{"head_dim": 64, "norm": "rmsnorm", "qk_norm": true, "extras": ["local attention windows", "shifted keys", "gated attention", "short convolutions", "capped logits"], "lr_head": 0.00914, "schedule": "wsd", "decay_fraction": 0.632, "decay_shape": "linear", "final_lr_fraction": 0.0, "dataset": "wikipedia_en"}
Each number is 500 + 25 x the weight over its row's rms, rounded and kept within 0 to 999. Layers, rows and columns count from 0. Numbers have three digits each. The size before them is the row's rms in percent of the matrix's.

# layer 8 MLP down (transposed), 896x224, rms 0.332, rows 103-224, columns 56-111
100:451476450516510495529510450463488546528486501516468484517517417584530521490503514499548508468530474500513492491470502510512505523511459477494525488499528516492472457493
105:464512493525490460525497473482521492529499490471482504544470476465514482485509459509505534512498514470510459476475506511538508486502493503448457515539485505482489518512
099:503504501507444492557502508506517511507497492536535536453525540539498517484503489488531479477490469485514530479460508492517528477454493493493488477549476541500493519480
099:487495495506484461489502480551484514501526529511507495446538513466507506516477527507515496489506469431543502488483534561479482464492504470486509497509488483459533462525
093:505509509489494535500473459508526498467511551505467500508485539490525490541498499526486561504483510509469456492542458491539522447492499480482503505485485504481493480483
099:488468509483524486507498507547535520514517509485507404536512458485461463517477510505522515521508524534517529489492495469512520522490544503556463489522495502518489507508
100:516514487465492538462522495478515522534504516515562489495493525496591493514491523516551503525515464526538510503502519511506553504470503485484481481482504454491495509468
097:497468490527505480467533489492498530490453480496503467450498534494482499472505494500531529518512511489515480490462493502535523473475508510476505456499510501532525429530
120:515540465507506486491454508483487530531514504469456512453503482496523533492497513505524487529499509478496540466525458431495570475519500460513548538460464471512486481507
093:503507479521505506506513486520470505560480530523530477511488468503486504546553498511499514535507522505535470489496488488484540509511537475466474514490528513522495465482
110:539526484496508489515539501524516476494473504516507501472479485478547490526456486499491468416507539459491563508469533521514493523483437492481533513484497476464515506535
090:491467547499544505527498451475491484576499498490490480466520535480499529499468493509516500434508460474537482502474460511510489508519486520472511526520487500494498505475
102:497512470505461494481469469523485516531508493543467480528503464492502541479461458515487500507521482497497494499495513510527479499480488479460518496541471467525503518455
090:551522489523489528505505530515467503518461498482514511477522521510481492515502497477515487507501535498490473504505514474500502513534528471506543518516478485496512518454
097:483557477528500499484499519478500500497502500511521537476460504511520565517483527517495445487524533459492507528508523499492517523485495458448557515443467451522518494508
086:501517469480524477567538499506513515481440463508497499458523506474479477479495450495474521516520523496502485510533513478497472492497506534491516497535522539499520465536
093:506546477518523512460546507490460515471471520536530518510529474552498497506502504542468552506501493503505473514499484537527510529511508419513477506508517511492503486536
095:515477521461517461483461480480527514460510491521520514467500507496505533470494543515472489466514512554566517486531482517522487475534500477542471480549466522504475508485
095:522480486465522506475515475465491501493468499494560480514476449501510477526506491479482511539490523547515526505470476474509493493476510517522488490491509502519552502521
098:499487489458558483484481454531567459512499495509520533495498533486520503469468477502496533528470474502495490530456503518523554531547509482516466472445491525466503492483
093:526506485464429526525545505527490520528460548508526494483452480488496522522515480512494498489464492499514489469514478513497450530505543479486516494487491493503528480497
099:489517522503476508507497454491449490534503522512494484497527518509488471472505545515475527538478510503510492511494523519484506462525535506494494479453528512503492516484
104:529550504537497445539503494459536480495542478515496486513528471499506518501488485557523515470469473462477494543531469497520482482452472470545531493487456496508485498520
122:474486479526492496514565485509519463505487541509532484474525530539485509514518473503544491506467485478481503538472451525473535503503492513499517434522490460503481459464
104:488484501538520485531502518534434489512510516536506485475510484532489485509486514539492441527500470511552498475501475514490495483477494525510485502524524515516498534491
096:462486510528478509507489492535533494483475509494473453523484511477527477469521489491517510510515466514514454511486483510481512484501520496526466427503484456501456474476
104:499482474509449492475465464479484535539525567491511481532479486482499503552519466532510525514514511471522464526514524479521465514535464487498552464512493495490470520496
097:472481475513523545508494489488492548505470496521508551506528512502504471512547487571545505498558488488457509517514492461532519507475518494546474465500517471523514533528
101:537485513481492499489484517505562538554520529511457474471531494505489506497530480473556467489516476505501507509497536515497472483446508464474515465486508470522482488539
092:533517489486516508498495476482532498513464496509466514498476477517525494529465530511553512493516496511553497477498493521501481520521484554528460518486475484483489453463
094:500495502499522502509514487518540451468497470500482494517525539546485469500524475486494468555484498482534517522523553477458482481451491475501516484516534497510476468472
102:484500495471501522464480521506544518525495485487502520491445493485458528473521483524474540464483467522492459557455503525532524487492516509506516486473568513505526555460
102:480495479487566502532463520503528545478522478476468509567499513493489514523525460508523479493509471480508513518525508473518495499458443512483499481431492469442482483480
092:457492496517501504488468502543549507471549494491513504478466510494529464520490436513483498462517524532497495516531493494478472479501533447492545489504497485523502521489
090:515512465478510485481459494510515483503500551510497504542484522498494502519502517464468463524437486481535475484562453544493527487470508497507530489495527516545526477500
098:534472511479504502511506465445486474417515459495470521517494479483448506478515471519515457521482479457485510514513494502449476509504471496506505509468502524502505485518
105:487476536517492508494487501501441502497508533491504530497479477472521517497497501491505559477498477471529493490490478551509481526484495534510475509516464489434502509487
097:528499459490484432469511498494524489547496537508507537509505529483446528510510461493514515533449537487529477476491526547539506490470515484494528493510519500506564525483
092:471504528476545462489472509513467527460519511489498507515481508468538484537547501487481530447494530536485482470466522485505476460505487500479506498485536556499522517447
092:532532517573467518511467524502502493517480535523513498490528496467521506481455469473490493500503491464520518474534471486497501512484508534498497479495519478505509507449
096:499485514536494481499479530466482535489527504492492526479520460516499490480524523507503480498476497459480483506474488503542504493508527486517550499481488475468536498479
124:467452498517467454525501489491523521476506470496474479532489472508508518486544519516475503522494465494463509502514532516522520516485517508516477509459513515466457511514
134:496488498507483515474516475484515550509490453477462505516484476518460513514514503499503502467442483460516531505529505486478488522448473519548584562512527487512488520508
093:509526487501445532484518487482473490494501502515514536537506519499501477527443532462453491494485488534465504501487458495482504488505440492536509508475489480476499506554
100:498470506501513501552530486477454437478497497500496542453553482530506521525541500466511524509513513494519528470484511513537489498520507518522499481498480485487516521484
095:462481494514487469516517525526467472504482507454448501526514459531503467455509509504470501524480467487484460445518522460485491496458490519517512499475483468510535519486
093:501516486490520484473507516497495486478515488526514499465510531464490533523537490517543490526508542493530490512494493536496468479488533478533526470481553488524498501506
094:474490518511479457469474511499511497467513525504491493492472475517485512514501507477483473522534508485473455422502521492457532479492488484495523509468521525499498513497
097:486492470510516534512495492487517488536509547528503497459488503517496496482486495562504479494511433455506482465491466509427496451486517475478500543509494481486488486494
127:526505482467528512510517531506490514543502501529510517483498489472515500528497466495485504488486479547587482503512512553529499516496459470503502521525470502474513515488
100:527486520484508494496541508491494504523503474478468508482510532470488523499484495486452483514508520553529526488484474494471487510493468531486511503494558492482504455475
090:515541481485515514546496489454504512467494560510515510500496481481532516494513547535508461501532531539510470501498517507496443527470467514495477504510511467503499515471
099:540511488499502462524482472462525511533524454486566501508549520515508493485481489501482497503474536500504487491537495512505507547483492523396553538480519513518471489518
095:516512471500502502524514515492520561439457544539480501482477526510475524509531542537472483486439477456528528523480468530507479529440457520502482527486504515501493489507
096:488499513498468518488491503475497552499545516486501483484489450472486504546536463510474516501498496517463459474480505521541543500503483527493545500492540495495456503506
094:518467531504500485481503478503488494535502529532464459534522529509465522517508509542473476498519484491488487501533476522513520485495537485492507465505550493476515466501
100:469491494486478523488525519504461505457488527481485521492489498509485528547521496487545492521512449512502486537524479468488544526515476481468462474473509497455501502546
087:523520532463475527516491491479557544503509566511543543531548507481498507483500483477505495497485485499520530485472516454503516539499466548509496531502502510526514505511
116:479510470500503512484529481540525512486531513493490474491494451546464518527523500485436484523473518493497516466510528498504487498431487540495505482506484475530546539505
098:498480484540476471496520506517521467478520524460500540483514442499454490463496500486489488563546536484475475489500516482513489492469515481465512457474519561490557470504
102:537517485537505534547494507472497486496486520479478469505452487520494462493512500505462503512496512556501528478475534482501525474549495486458545498519495509497510550510
092:465510530462518493481485486534526495541529498525507507506490562544476528510468464517479485536501509477491488487505537526504496502484525500485478525506485510457473478489
107:501484511556507437483484497517502493499536488479469501521490534517427492469550482502469495479527500516502487538516501511488496484498515479510517515502506459475511512497
103:424479486508534498512488467508483496517471520538517505511466542514468473507517531494545489487454499519485498493543481531517500493474466521531491474500488485516464478517
106:470488502523497480518498496494485537521525473474487488503553484503508492492510502498512506479483520487513522436480472486526435458525530472539549495478514475524488453516
095:493532466466464537458466520481462510527467478488527539538520515461456463494497458512482548495509532542519526488489496490486511486488531464492502474508527504531505501480
097:513494478502515518528492518483441491496517548498511481489498480465500522477532500542503492494497506534486465496511495497476436480511489526462501518497401538468526528521
097:478511517491534506498490468462536523471509526495509491524507495496481532511507509487488480487444466536507514467443461522513539496473509545509515527527491544525520494468
090:535477498473457502461490475520475536535512495506472496524480534521502467515538469497505489488528472494528495472520495510509476493487498501486496504510520527494469465488
092:488514515505453518540513503500491484476475551479537505518485486509536547474524495509540490476497475507483478500491510499518499490474505521475533514544498509516494490503
090:480491486448546507492561498525498484510535496458516492517514517506473536494538513475463486479513493508511477508476501490522481517454514497460492488523483485501534465513
102:539527483512517540504496515481450454519437500523505509517460505485482537508496520464525539537524520449522506485528533494506499533469468500515500500512546540439497527477
096:438496510471503522516554491462503514506490473505565464506497484529505487522463468498525471496481530486527521471512494487540484544479509529495541518440473495495524477501
094:486521493462499475547504460503497514519516469477540501501516478525514503532448499503462560494508563495510519478469504508487531473512494533528465524489484471477490468527
091:509492515508488489508531536484533491485476466479495478531475529468516510484520505497499472545491483552492472483445521528509515487505471523496535513481475526527532527495
099:487501523494466515500501473462457493500481513532486473528500454490561524499511539515513476544492523520465492535527493531487511484512515510468496520478499474455500532540
090:530484527503499499511469517511535524547501504488557467493514507540450447506525498495501478502481467537531491504482510481533466480476505533488462518503456496545506514524
105:501486500508485487524486484503532509516465508483504537463530503488460507501507510514544485512466527511539514549512502492497490507533537522490450475519538504475476551534
093:502476486548501480490491501526513489466473467521520467550529475520477473477499531478492482482502509522513496516519559494520506512488514507502505498448547532490506470507
095:544530467483562483507499540509546490524483493457466525529546477509549475503504553515516509444482515521502499499483477557457466493506443516506534501470481502489503487482
099:471528500522459521504514494449528491544532496481538471515536538496488519462487528526528511520533533495534521457492523498505520506523542463532505529495416526521540509470
101:467510480501464511497472433526514527476500475535478492507490497545487458543490505572485492498507518457508494469536521478576500521531542484550493522457498535508511529516
093:454497499503503504545507496505434469450538512463534493525467508512494481478480519491482511494502520464500553536472487485470456544518461503500495518483495517482527530448
091:475524520490526481484471507511464575505555479513502501512510520535474519514506494535520497495503512494511477509493550498500510508465486459525470482521498537505536533472
103:555501521464525517490488503452492489523488482541508470507486496487532510481554513485505500506476483525509498512483503503465499527457479492501491527475509516493482536475
096:484493476492514511492543516489478522506515542492503494516495516464534466521473519494488510504541489566508484508526527467492500500522499502440528467518510473454482470470
099:496579534488494483532523525529524500528498515535497524469490475522458497470505527465489501466531491527466524486525497462454490477520521529501478523533512514491484501530
093:497517486494506485488490513517467487521525489509474528470455470471502465448502504476488497466480488481525452453508552509534522518521560503497475484490529541482473522492
101:520518487514500522516522505503518525468458495564496489409504467493465483521503502499518507509497499471526502474475507478533483481484507477466514510525516507462531529545
102:531473490483519532501495492483510476506501492489517530456498457518480480437449508514503479480538504521514473468499433497518500485517492488516476447501527538501489479493
090:473474523466483478519477466496543517515496499475504483547507492506506488531456483509496527477521485436515518514533515519547514486448480510474495521515522449506507515498
096:504516544509472450485493504467491499515508470487506509524511463484483456531475515465534542511501520521526519460515455526470474540455514517514488509486497543506466499498
091:491487493455496505486487543484503475507551495500493531502515544488513482541488542562508537542498482524505483485512464562487538519498508498529498465482488509508500510495
111:478468493555494478503519498481524505490535492473521489478525473515475500464504519482552489497501504509518511505473518493467492545492521498508528513502507487453521513551
093:481554504452483520519513490502511511535564510478509504490538486451450482493501499526494506496525513527512507546500501496465519477490495516513489523534495546461501561504
098:496441536526454471512515482490483512508486473487517461477509521496488460489472481514478451501462494482468484505492477484508497490519530508480498478513504508486466448466
096:509519486504491461488468515490536488521525463537509465526464520507549464511531494496472534516474484491527482519480497467544512489483493479481532509520481486499489515488
113:538511485503521503465532520496520465520456500503509502434481494468487547490476512533521527487416462496501548547495508499468524475493499506546497558446481476483531460486
115:501469479546532470498522530457470528492469501490503489439482498490508504478518510534509485471516507464524515504498518518500491516521491533509480518537531522488514524490
096:507476520483515496509474544508535469477465487504516499522522506483438505513485493485479503463506496451520508496525506474473454551448474500477493523480465492485478505495
097:464458532497497501495435511505484535526522444471509544475521445480494526512526528519522497471545502520540514498528467540497483439510528562535497534513467511498491540510
103:467508495462478446544468490518500507499524493523512514498463484508523485491473493472498484545460535513494512536507525494489460494506448494510512553482447484531487514500
097:475475472511491473496520482538501538510523456454504540535466504505530490505502460465517495482513479465511487550531491464473429517514468489455511477441484525530484507501
090:480530492482502531542477489523502490487544457507460546517490533465500499499471506485519499456493519545515501494486481522470505513520552472509539485523472472481496537522
103:486485499539508481523514507486477494502464491481534521501494473518473483503446477504496478536510526465460508526485539465483516488517472473495473490488475513478531513511
102:447513512553505470501539481506501515461496520531464496453490501480444487484485486543503476480479483500487470535524493507519479476523486523441490561500490537493460531488
120:510506465526509521573498504535523568502498496522458484513521487516494568519526489492492501481538484502453486543499455512583515489490509499512503506486495502512443490483
096:488510495540482493522455548510502516490530513517496461442471507498487488495496522468526547492554513492500516492482502505508488519542479488518522520450510471486491492548
087:524537496524513506497507467453466549520476509517488503528494506503500485532541508524509512498519537492485503477514489483487497542519488543487506487492469491475520484469
093:470477474545482474521513469477496461519471459484499492525484527484553498520458468495467507491507542531471504482532555477484475510463503543511480511513500526507563504497
105:482498541485461525500499508481504460472487483498487445513490461493512506487530475474466502486464492522490529494506482472498456486500474506450520450477508504500477451488
111:484472491519492471500484537526494499525481514513518522501487500528521491495494500531474521524442524530515463437531490507499488487470523508476475497514467531513479482521
138:530522440543498488522489519496522523506506465535521489487494514506457490463488506494505510511454526469492476521536507510493489498515487508510533525451517523505524532501
092:500508549502542492493493502468488517473460507479507522471490511505520545482445521534489522494525492506460481488515472500453478460442512563477451468487527501483501496553
096:464466506485524475504510530501518457502492474500491506506519534481506467523489548496515456555468508519541475499505509503521513503540491493516497487462469510565456485510
093:495516539466509513499495515489510472506482489493509547465483508501432536491457487541530527521522506480457575506518497505484510515483465535508492510517501485492479482507
092:508488494473511497497564504483511478474471547492478480502434485525507512490493505460533560528470487483499528518462507535529502511518486452500459494510499464490536498539
101:494512507501498498505540506477527515559522498444496497466505516494505497529499507467521496497457511501476453496551498521503470502553547543486493490509465513504498470521
099:533491452505492499468506522514522487556464483512452535482507489522496501469514435500514466513524528507493483473517520513489521474560511494470499477537540524498544512459
112:465524469530504512489480454521497451530508523513492495506543494508533526520525490551503504547460475492492516540485526454516502545540530505515468475497487494503499547490
105:538538464500518516521495496500465479505491520484496522530475437530440499512487521523524505526476501521518511502500508507545530488530446511566534501465533473479490518488
096:481510499540496485518498527498477483526536522539509469502515463477528476505539495472510514498506470469509539513463499538493548482510513522510458481468493491465491489490
# layer 8 MLP up, 896x224, rms 0.169, rows 104-225, columns 56-111
104:537517536536518512478515539485522531501514511482504428502509520560532487498487494468510483468545505537492534493486505497490492521516491495564482491462534544527496479478
112:519497431480481534497490508524497486507462464503561458501497483520506514445473523520505506471500501521491522506519511495480482476551468535523494454492480513497466413476
101:518463513493520536496549521499482494505448500519489498514462513528491476479504529480488507501518522517519486486516472460561527499496502507528508494470475514510492522510
098:518504528478515491472543530490442447473493445527519509455503452472519471460485519491492467498534490480509541510461523470427490549562497540514533487523528509494551544492
096:473525482519489489478482501490511477489434481500493490501547472518509518535528489513450505502490502466508479524465454530486490506486486504502484532498546495507503484522
104:546485497542525502506479466504517447505486524528495513517515452470488524555498485518484464540505498454516475495481493449559517497510518482503473533496481491472498532500
094:564491509491479467550483529523535495479510512501491481497504539499527515501437506530463507517504505468457477476514486505491522527509482493496495508508494475495496488459
097:547453499488513495545493477465542493495483514505500483450475506448470531508527496506482486496497452487512509484495486512454516511489527523520521478568488475541515515489
108:506493542490525490497446564493534502506527471508514532493466533553493529467517512469487498470503516470503526512535518488506475527477554510539437504503492464539520506488
094:493484526514461492480413472463487493482508507481496470502516508499452514483535502477506516577497488527498502518511517513483463486552522475531455551522495498520485489481
098:470511421494443503490468501530471472462511526498496513518486482525524475519507476503487477541544514508472558504492544500489507475479536487524523473494507496512474505487
095:458503499479505504483470486488497529470493529514540516435506502525501457490486537492458528549495501452523485516517513479462481475497506461516423520466549496493504499534
105:509465457445530508499505507480505527459481466508505479538512544483487531479500530533528499494490512515542538477524526524490513519522467510502488504481493511507485500510
095:527483567491522467495517465486544523490476549507529500473512494439500505499513511493520495541484496476474501516501488455480516483544460493510410485532515519473504495538
102:538516529493474515454446494491526508533551494517545498464481479501511495498535543507535504480466478511516537495458490518489548503491515490497475525441481456523495535512
107:555517539481483505441472456493479498495467486508488479455490508473509486486492535496473495499454528513465515469480488517480505494490457528570454519504450500547532420500
093:472526475539506507509515483505465501512490521518475491518502523504521490542480515502495533510504468456455459479491521480483498487481513470459517545447519521492478499517
105:525485514531524504489556503477470496476518453480493509462483519442464481505517531510546520500497503503491456518518526465506489490505503513488548502482506524490495493483
095:488494508517420521527492498508441466502489491450503480485496469514520517533494454495524491488494517534484499478522524526478466493489499500449518490522516469523509510519
105:482491523472545518482444486533493528468506499449452551462521533491442450441500508474520511530551497499510516564497550540490525477556477515521500490520514528475452565498
098:538477501512486462455473504503479485488450504504512474472507533494478501552476472490501497506517479504482516513515499461464476500489516502503539520526461503493455499504
109:546469498495496546494510469535508484499460514500483518485499510502461510484513544514521490540478509506537466492474489460524461496487480495491460493501466482511517501480
111:543480493538530518482488516503520483480490532504522490443480527467500511529528520505484477526469482518487516549477517479515497534461540497464465495503457489505474441471
103:480484498513508479493465524485480467529453431532528489550522479481538546489506474500480520460531501495494504496472492529494514516490479513514504510500523525500493461480
099:506531473447492520485524476491468548555515510505535539500532491509520509505460520479537449455492457525502522519495469490553463488478523505464526504511526511543531549527
104:500481476482498529524496512459477498528468510528481486535538471524514497467478511496487497489451500532523499483467512531495500491521484493511486490513528469476507488448
093:483499505502468460504496509498514471468526480500528442476482504520489492480482514440465481498497521497513504500483487533450469458499508501478515538546505518467486494466
092:527487459526489504558478505498469462476508532500500501503495502504519500488477499522473503523459466488477525490517484512504516525517495478512480513527535543500512503505
099:478488548481511506498480524546458477509523510497499516491503476515459498465478444524459523501505501493428484507521518507471582521533509465483543501545488516494519495553
105:488479518508507529534509500501528517454493562489524495477566470492518498516449529503511508474484506477519510485495522496501525479493495504537474445521468492492478484530
090:470488479519491494511516494545486507481528541488526500502541487530502500513529483481508478549528547457553511487507478509471476498558517513501504495541470483514479466524
108:533527503511477505523475508529503502491494512487496517520486527499495460490455457477466485514494521509504497507537447504466528531474488518551492533540528501497471520508
097:538514498481498482551507455466452518424538467482523502551501527529533524486494522492502491580510482451499484512549515483513490537478489514514483503499496510498458486521
094:493498537521470473481512479506509512495491509469497541436535472487502512519500463492541521477568470488446533522476505491491481529549508490514500526491486485454521512493
099:451530517547506494479478495522524454514493530473480484543487522491523515510526571501494509480515515494478465478457510501511493501504485476523519478550506482507476475499
088:512517520475540517489471515504551507509495485515512493509530510510516555500495497462499471531538541497445476490512517452459496470491480461466513522474508486517463481512
094:514492519528523541527469497512473505475515461495533485494487468533580464485489464512482490484529494536467500534488487469479495508541494528526491529488492471521467511503
099:524502553536487511504521494507503493522531520496520500487501488523472518469462500503492478518479511503547533520525480501504507535488525510509484537495502498479481502514
107:498510508441454467496504445484492527490530456482511539501492494525531486510499522559492531504518525546529528512553554517499496482515498472493503497521455523496510455493
098:476500482497503515522499484476491466490502519479499428545480469505488509518514514507478512487516528549541545499485528544487517498450510490454440502539482484523455509521
093:496531495487530542489500507491481485491509483521512520463528520504475485520477491464523478510493515502503458520480463468477513502506464526471501516526503487491537482481
117:482538444501511514485505483484481515541462452458484531500502491515467517534573512540505520483518466526517539491497485489524500506487475501441497534540504492501480504544
099:484486491535529493462482490520518532479510466426471477507517474495489538502551459503517487497488527506492507490518546518559521538497507495465447506513497562501491472479
097:509512502464485497501535517478511556531511501467535504480465500534486483516466496521470500485505506467501508469502499493485520535477480510475510509468493472485479533497
101:514497524515506520514496521508438530511487484535513465519487479469510507521508519516505489487524514546482493496483458488453499488518494499474517538490491515450473500525
107:472491519542502500529490495526528552499467426432492481465493487508548507508478544502445522507536447517497504497507516493497504484456503506492505498495434559495507454535
104:481510491506526471557529492526489486510508465473474521501506551512527537459503451522517490546511528508539508522513491525543472515533521482513496456499495472509468500517
098:502546516486503493488528491523443485470508490520520482483517470507472513526478507473518491516508475534467474525476500504525468487531514500500495520505490501499508497521
100:494516509510474481451506545538512500480513530549499508518551495499536511492499522489509525528446515512469487503523511488438519502520530504470502440461468493487488474519
101:494506489517530503508474484512547518524510514497521493508491481465554510523539500524533512472522494423524528496538490480492521523498512506443447497483521516513512560498
098:539525492481584535440534466526494480562452482476528480519502512530533453483480482524522540466510508481531530499488515467521438498518516435501501469502499476496496512504
095:461487472496490512478473549464517449447470449476481490517441519449499487484483484491507497504536425525519476470470532495486478455530520478579467500502513492451508513507
105:518506486484515493487513502483485487537495460516502516496502497501498548484515494545473509503487488513549529531532491472519548475472572483525480469477518464532472481469
099:500500527493540504489506498540508518509500455477489509509519533551508483524472519483475518529470526489496548491492531475474538506453517501510486483539464480515537492485
096:504516511503511502494493488471517538506511469504508529491525568485502500483516492472463519493459522512521508498470538501512509541495513511497490481518491487532469475439
105:559514477482524489510528455470463514521504509532501443496549499474554496480508485529510546487473489478499537513509506520468458500503497487497518471495489523539525534483
099:462458463534534456519517515502518515506542462500467539520498505508505492520503531511483507520519485496506482491469518507517475461513542471467527525518516510489505475513
107:493445535520509492503498438477495471488482475485512505507490506494501510472514460499504495515489510468503490507524508532486551520535513506512530537490482536532505490517
106:490456531483538487494478525468487542533461505468499498522457528502493529477445495511490492523509483539546479461497518513495503494535521498479532504502502463512449514488
102:490528527528471549480509534531503525523484510490501543524482522531508492493489492519458505479534492512514500497523517500498496495535514495512469496476497509476521435508
093:539501464507461489488462531491464537476501507506467534439503509444538476484509535500455464475494486528512525491573504470497510523515514471518500479501507504473493512511
101:489467487505499510516486502491538515515471508496492503482534512487531548530496493518512461476509476503493508440501539531501484517517506532467496499466491520461480501502
115:516498469504490549514526488523477519486536476473539560476533509491489518492499482483481458523520533474514503529531480516501513536526534484487474510506466507507506517484
099:532521528519506497468438512496510542499513538509505440527507507466471541477512535510504499516501517484518526524536470519491541510483512521511479518509495529504496512496
099:528514523498498457517494516551522514492524552502520483477478496495491525510480515486483498474505437489462470498491469504475491515485458515492519574483430512473544522478
100:425536509475508466508492476496557484465495525491478499511557519469510508491489464476488443498492550514500494511505503478517516503499485499532522496533543520539479502464
096:487495484483467527493506518529492474499494486531485526481529489459508510516513518481547484495561511498471501546542515471488498504484481478471500508476496486476520538528
093:482541527505539538493523530509514501496495484507543561502535511504474518484456533490483475544510463440507527546461496489559476488533501494496472445491484533499504519501
105:508528502478514472472466537496494456522487504423498519529505468505518517471467440500509480528512511477519481491494538493462534491494492478533483550527489500503511484528
103:507548478505500487468523536508523497506518498542515528476535464491473478494471473469489472490491537506508453501522515505498509484522493471519528498528504503518493496547
090:503466470489474465499483527530544534513530486508474491474487487528503506493496492510464454479486502524518474539453481489466524483492492474474520528483462486528526500504
102:536517505521545483513488522532494505493485512492475546482514520493486489493517522481486531493517503490508488519487545487466521438519456521510471542514528493573490499471
104:492515506558502474531466496516491520509495523462453467522480515482518450474516497479505491506544477494482508526526490516528526489520485499464502555512530502518544541500
101:503505505514449463468520534492507465531520494454512528523501466510529512537498496494501518463501543508482538548489503491488548523516499465530505473446511519523491502526
097:529477479501460478521462530460508493514524492492528521498514458482467474538524526508526480466581510499568506450528470435500504505505496508552483493438486478491500519497
100:495451477486515527458458477482486487434484500530472486519467497515493554506486480515499499479539488511515533491510480511494502503496530487494511506516487532514479500475
106:505497479498511500522510523487499473470496502514525499483509513479510485533491559494497468523517488473513486499503520477555512513495540508507456497527524514525526479510
105:507446504500498445500525533502515452481440471492513455477456476502529502458501506521493547518516504523536447505505471474480523477467530546504498490518486476454469504514
098:499492522519450473473478523514513503529566485503545480503488503557512492482503539455501496511516494510517510518542476481486530481528459513480530473497492469512472522490
100:495525495509493526501508484512492505532516491473477498495536469507455462515464537505463520474470500463481516511494496451599534533511537478456470502520561506495486508485
090:500504509464530478481528536496529525482458495444485492487502472493495529480529505487535495507505527514517544523488466485476527477468480512440526491505490469498519504540
112:473519528494493517474553539516505494462518515449498513522544527491518482466465514529494496510478487499457497437499516541498465492503535498538502500511500485503464516540
096:547489484516438528509493514474478450481462517467500527496491476430531491496455531497451500465508493505507534504472474515471509463544510517479513500511496497481486510477
095:492476464571490480505506501540473524490555541465469536448490507503482483511493471495515493492528519467476498489495515519499468449540512485497519499499484462502484460537
092:536486472500504488522461513515486516492502488530500539437480450547497508496532476536534495455485502502537509496440481542534494478500487473517515499464486508504500550517
100:497447468521509518505496504495487477478520534509493528497428538521524498546549499483523502489515467494488521528512514524532478473501531496499520482478512538558505535471
100:511475484485491510484510452525522503477476476479493523522506510533535535507469448517492506515530530532472553528519463456477490493497476483485497540512463478526501510556
097:445485505517455464523480476506461460496521493527481446533465550489490529468500503496491496494495535502476469486504441505497480514517512515566471504483476509470493502487
101:485511475497528496512477490462478521534466469484474495486507542505513520470488559472506538549458468515492520491518513509491523508491469497503509521530453487468519524525
103:490515537517493503488551501490463489503498470522498475497492537481514483458516474512532499487467477516525499530484428508513494456551501539493479499470456508496444530489
105:525485478475504549507487504508493480463526530504502484471504541555524493464479461504476466500521470519481459489491506491523509471559523511480475508515457505466515493510
099:494511509483530459456553479440484476481511520516500491472546541476475513544508448525519456472501511504490473515485553473481510490490517503499526485488516543492533473486
101:507479494533500492479477508507478519492516501539485542481525491510461481515529476496475446487498492548525544524446496503484498452502471446495487482517481501513480553487
092:522474463558499529510461512476495543469475516539474501533552510478525501478510531515516481493501471479505480478480512514555523519491484497474502527459508487547532459498
094:488491462492533498508468510516528453487523541514484507513502494512520490511509522497525538508514488485568499493530518504490518529506460485537488492431487529514490505542
099:492464493489564504501517473503479495456502507478476502498522464523505509514462489481504463475494476475514468468558460543526534545547507474513445499475495492471530489521
098:529511450453535502477474478481497520477517497493521500481532491498459483524505510443488494511505489501512482559497492496512467482504553496522489499511518507476521467500
092:514526500495434547515495522515489505485500529505519494500505504516484500494474484494486522481495527496510463497481467510537497466513509514460494477518485547501495490478
098:537551502500500478474497464465490506491486491505500562439493500515542500484508517520518534521487504486489518473491438479485531431504525494504510546494531496481535468517
095:497519473499525554496509493477538452511434490520429503452526484495500483494515477473520522512461480485484537491494474443472480524498462487502455489472493511484516499506
105:505500483497475506515498548500507498508477481517451458490492480497497477515515475504509531508531470513472474491489526522516460466533523499505423514486502493472507476455
094:521496477513504496485527544468499489481483492479505480466486563496516513535461519557520513495490497501487464471483501491491527488482499482514463482523528515519528525545
102:549501526503491492477483516466507513531509496444493500475494454518510492510521481537501531504520463525494505487503547514470476458494509523498466568474508515512531479491
098:518508521522476507469428507499513499487528505523475514508491479504532485518521509454516528470544466510565514479538513480500503524481506510499488544480520505484483458520
089:488510501450492497483447481496457491512535451497463465499533455485504560517495477435511514504498504514503494511526530457472481510509500478563488486498484492469536501527
102:531547534543493511479517469515477539501504491510527506418540502540511520487525468473493519488505511538505455495493463423498520507529512460520502472507516493528479522522
105:481533513503526510493499462526485509494483474523494519522519517475492517506492490540463511504477482521505503509461460494516527555538518502515499513580486517461502529493
098:506504536464491494464460540518494492522492473487521484489505516493489512469453505491496490517529510503476501462505527489510484470500525467505498482522531497507484490467
087:528492549471483521472506536503505498494500535548494535475524440529477486473514493475518477537483463460521481516488477515454520493519480500504473530484511489453515528522
108:490500481501521477512500509453512487533461518465520479557488501486524506500522476531506516466538439461491493511492488513495516544469494468488530474484485508497474495511
086:502509513500470526484531486492492495509567529434526490504532478509493494507529524491524520506492517519473519524468469460460520500529512491521552525508503484522513478491
123:535569471530537497468497481489507511508496475487443515473477508471481506506493479447515472453503538501502529489497499460499507501512509513472461503478497478497553509515
091:525453511485483500478484495493493503523550469499457513525542511513495470499486503487481493442483457534584538476470533485521518515520493478525471501515501500517479479448
103:540512478511482506454488492511512486483439526483536501464499524516515526457545506535458478471460489475484531524555498478462521523467514512494493486503498519529486465498
104:455482470536466481531561468508461501512514554524500508466504473455474504497528529467516559499489504454491489471561459501499521479459494476499501456488524501455533488500
098:527514552493488472519441513501463473495528467479552515493520491501529491487499502494474437501523493487479488476518498476470504471465472526484526512462465505508462482514
105:525479550492512451487504442502504493482502519524515502520540536446487470502518518551512531564476517531507477505494519513542520454484458503476513560508555480522506528470
112:496489516460510544538503498517501486491501478526480492489509463499549494529502511473496496512537473497488507558530480515546440495515532505505482506488491488515521541523
087:508462504478526506513486430498502468534468505485499505476494512499518496511465486516480517504539487504526483537491523524518515564514497453502523534497506519491484497486
109:509482491487474482527555435550524504502478506511439465451494487518453532494480493551516441550495515483509472508554453531475538527503479443501476490534484570513503496472
103:515476484441540474466483503470511469486456447496491517497482481466489457507508507527515477464518510525520452487521469489517493509513503507506542538497484562554493534520
097:534488479476499502585516546501497525510502497481531502518499523537533520481500500492497496465523499521479490484512515472526496525467514506495483487560489513469504518479